From a checkpoint of a small transformer trained on Wikipedia: 15 layers.
Each number is 128 + 24 x the weight over the matrix's rms, rounded and kept within 0 to 255. Layers, rows and columns count from 0.

# layer 5 MLP up, 192x64, rms 0.235, rows 51-71, columns 0-63
[[116 145 149 128 119 156 140  99 100 136 139 162 113 178  89 129 112 112 146 120 152 107  93 152 167 133  96 153  92 154 148 146 107 126 119 118 136  98 166 137 103 116 161 135 117 107 132 154 137 161  97  94 142 128 124 116 134 139 114 113 120 161 136 116]
 [116 127 131 143 140 146 144  93 114 112 166 125  89 127 125 138 104 159 147 155 150  84 120 116 147  75 113 126 142 105 107 156  85 187 138 149 106 143 100 147 116  87  80 108 136 154 133 136 122 133 134 122 106 128 126 161 111 166 141 136 111 130 126 134]
 [118  84 132 159 159 103 102 122 138 158 129 127 137 165 141 145 128 113 148 112  73 123 144  96 162 130 151 119 118 125 122 139 136 137 162 154 116 109 121 129  94 124 117 106 118 153 144 131  89 100 156 146 152 129 124 118 110 196 110 124 136 130 109 130]
 [117 167 132 133 120 116 125 110 146 101 163  92 126 106 125 132 113 100  94  99 106 100 160 112 136 107 142 164 120 114  87 109 129 128 152 147 102 151 102 133  62 104 131 135 103 111 128 118  96 130  97 111  84 136 125 100 131 115 180 116 154 154 164  72]
 [144 123 180 115  79 115  90 108 127 149 169 116 126 140 111 131 122  48 103 114 154 134 148  83 136 116 139 149 148 155 117 166 101 152 136 103  93  81 118 163 135 131 129 148 130  94 116 114 135 118  77 143 156 109 166 105 141 107 111 101 140 119 100 102]
 [108 129 112 141 120 144  81 152 155 113 127 122 165 123 106 128 156 139 120 149 131 110  76 151 104 165 104 128 119 111 127 102 129 118 107 127 167 154 160 142 167 141 184 134 116 114 100 116 193 111 120 128 114 171 123 139 118  99 165 113 107 182 139 151]
 [146  83 175 114  96 158 176 109 138 124 154 147 172 115 121 104 107 123 164 125 152 139 109 131 174 100 115 162 131 129 106 124 108 155 184 130 122 120 129 128 110 132  90 134 130 127 146  92 123 100 150 106 150 119 147 130 100 107 160 129 144 136 143 140]
 [ 80 121 121 121 160 124 134 136 143 166 141 131 115  91 145 143 121 116 121 139 138  99 132 183 143 107  87  89 133  52 111  96 112 140 179 106 147 170 108 140 204 188 140 104 100 135 141 139 109  85 124 114 132  69 120 113  75 153 133 131 137 118 143 145]
 [127 165 135 142 151 117 147 117 103 130 126 131 123 146 153 109 176 115 109  95 152 115 127 159  83 125 147 125 156 156 134 123 147 130 121 103 119 126 113 136 114 120 108 147 116 113 102 138 122  79 157 120 122 123 163 111 138 113 153 113 184 117 109 119]
 [105 114 141 163 151 152 187 138  84 127 157 142 115 125  91 144 141 138 134 134 119 119 104 162 196 149 138 102 107 110 157 118 125 175 138 115  92 163 142 144 169 154 119 169  88  65  96 117 115 148 111 173 161  96 126  87 161 119 124  90 105 142  94 134]
 [102  93 141 130 146 111 120 131 116 112 169 146 123 112 142 103  76 133 141 108  91 116 136  93 144 121 153 184 110 143 155  96 135 103  92 141 147 109 131 120 123 146 114 157 137 164 102 113 153 153 133 122 145 174 122 124 134 168 148  99  98 149 118 138]
 [114 167 171 127 115 117 114 170 160 123 178 192  88 124 139 216 145 193 149 169 118 114 128 149 136 131 116 145 131 129 143 102 153 120 136 120 103 163 107 151 132 109 127 124 116  87 112 118 128 127 123 159 143 122 140 116 108 195 116  90 142 131 100 125]
 [111  96 128  64 123 128 134 119 140  95 145 139 104 113  77 139 168 100 154 128 111 114 136 173 151 121 146 139 149 113 112 137 142 132 132 123 137 109 122 121 164 121 117 127 123 102 143 146  76 128 118 137 162 105 111 136 125 137 118 122 173 108  97 109]
 [131 119 100  99 145 137 102 101 101 136 139 137 135 129 121  83 102 122 135 174 128 141 155 167 133 164 129 122 125 133 145 140 142 130  84 116 161 146 152 134 134 133 140 126 154 135 128 154 112 112 127 166 127 121 109 123  91 157 101 126  81 149 114 127]
 [153 107 122 117 144 127 165 108  83 134 165 126 138 131 126 165 162 128 172 108 112 102 118 161 156 153 115 157 117 112 140 139 133 146 139 127 147 107 106 138 116  76 139 136 128 102 135 102 113  91 104  90 121 113 138  98 115 163 119 120 145 118 150 100]
 [121 133 130 141 134 152 112 129 151 122 108 132 113 127 169 156 125 152 164 125 135 105  65 161 143 176 123 155 151 135 128  85 131 166 123 125 167 184 123  99  89 166 124 127 137 176 101 107 181 143  96 110 118 137  93 137 149 112 117 178 125 100 129 127]
 [105 126 142 140 143 114 137 127 114 143  80 151 145 177 128 146 165 103 149 137 105 155 117 161 113 130 163 148 133 139 137 140 142 106 114 116 155 127 125  70  91 103 153 111 138 117 145 156 143 161 113 100 128  83 103 140  93 135 129 113 123 120  82 139]
 [119  96 147 125  91 125  88 131 121 146 146 128 164 154 111 168 136 108 170 109 129 127 109 120 170 163 122 133 119 112 100 121 136 120 156 129 120 101 150 115 115  86 124 132 109 133 104 135  93 111 130 171 107 146 110  96 143 119 120 149 128  88 168 144]
 [108 142 202 167 145 129 140 127 138 142 152 133 189  98 174 143 144 157 154 107 120 128 134 130 140 120 142 157 147 104 126 119 109 133 158 125 130 124 150 115 163 118  64 133  59 110 145 137 127 167 155 134 118  76 115 135  90 106 159 134 131 107 130 112]
 [109 118 118 151  92 140 129 140 135 173 118 178 120 159 141 133 132 151 145 142 131  93 158  94 131 156 130 125 140 155 132 108 172 123 132 125 137 118 107 106 113 148 146 133 131 142 167  89 118 135 139 173  99 110 151 124 128 158 122  94 104 113 109 119]
 [152 182 120  80 103 139 161 140 106 106 120 141 111 158 106  95 154 141 127 111 119 107 200 119 147 109 147 137 114 133 148 144 121 108 112 124 139 125 102 123 170 132  95 155 158 113 120 182 132 134 133 154 127  62 129 144 138  96 164 114 108  77  96 105]]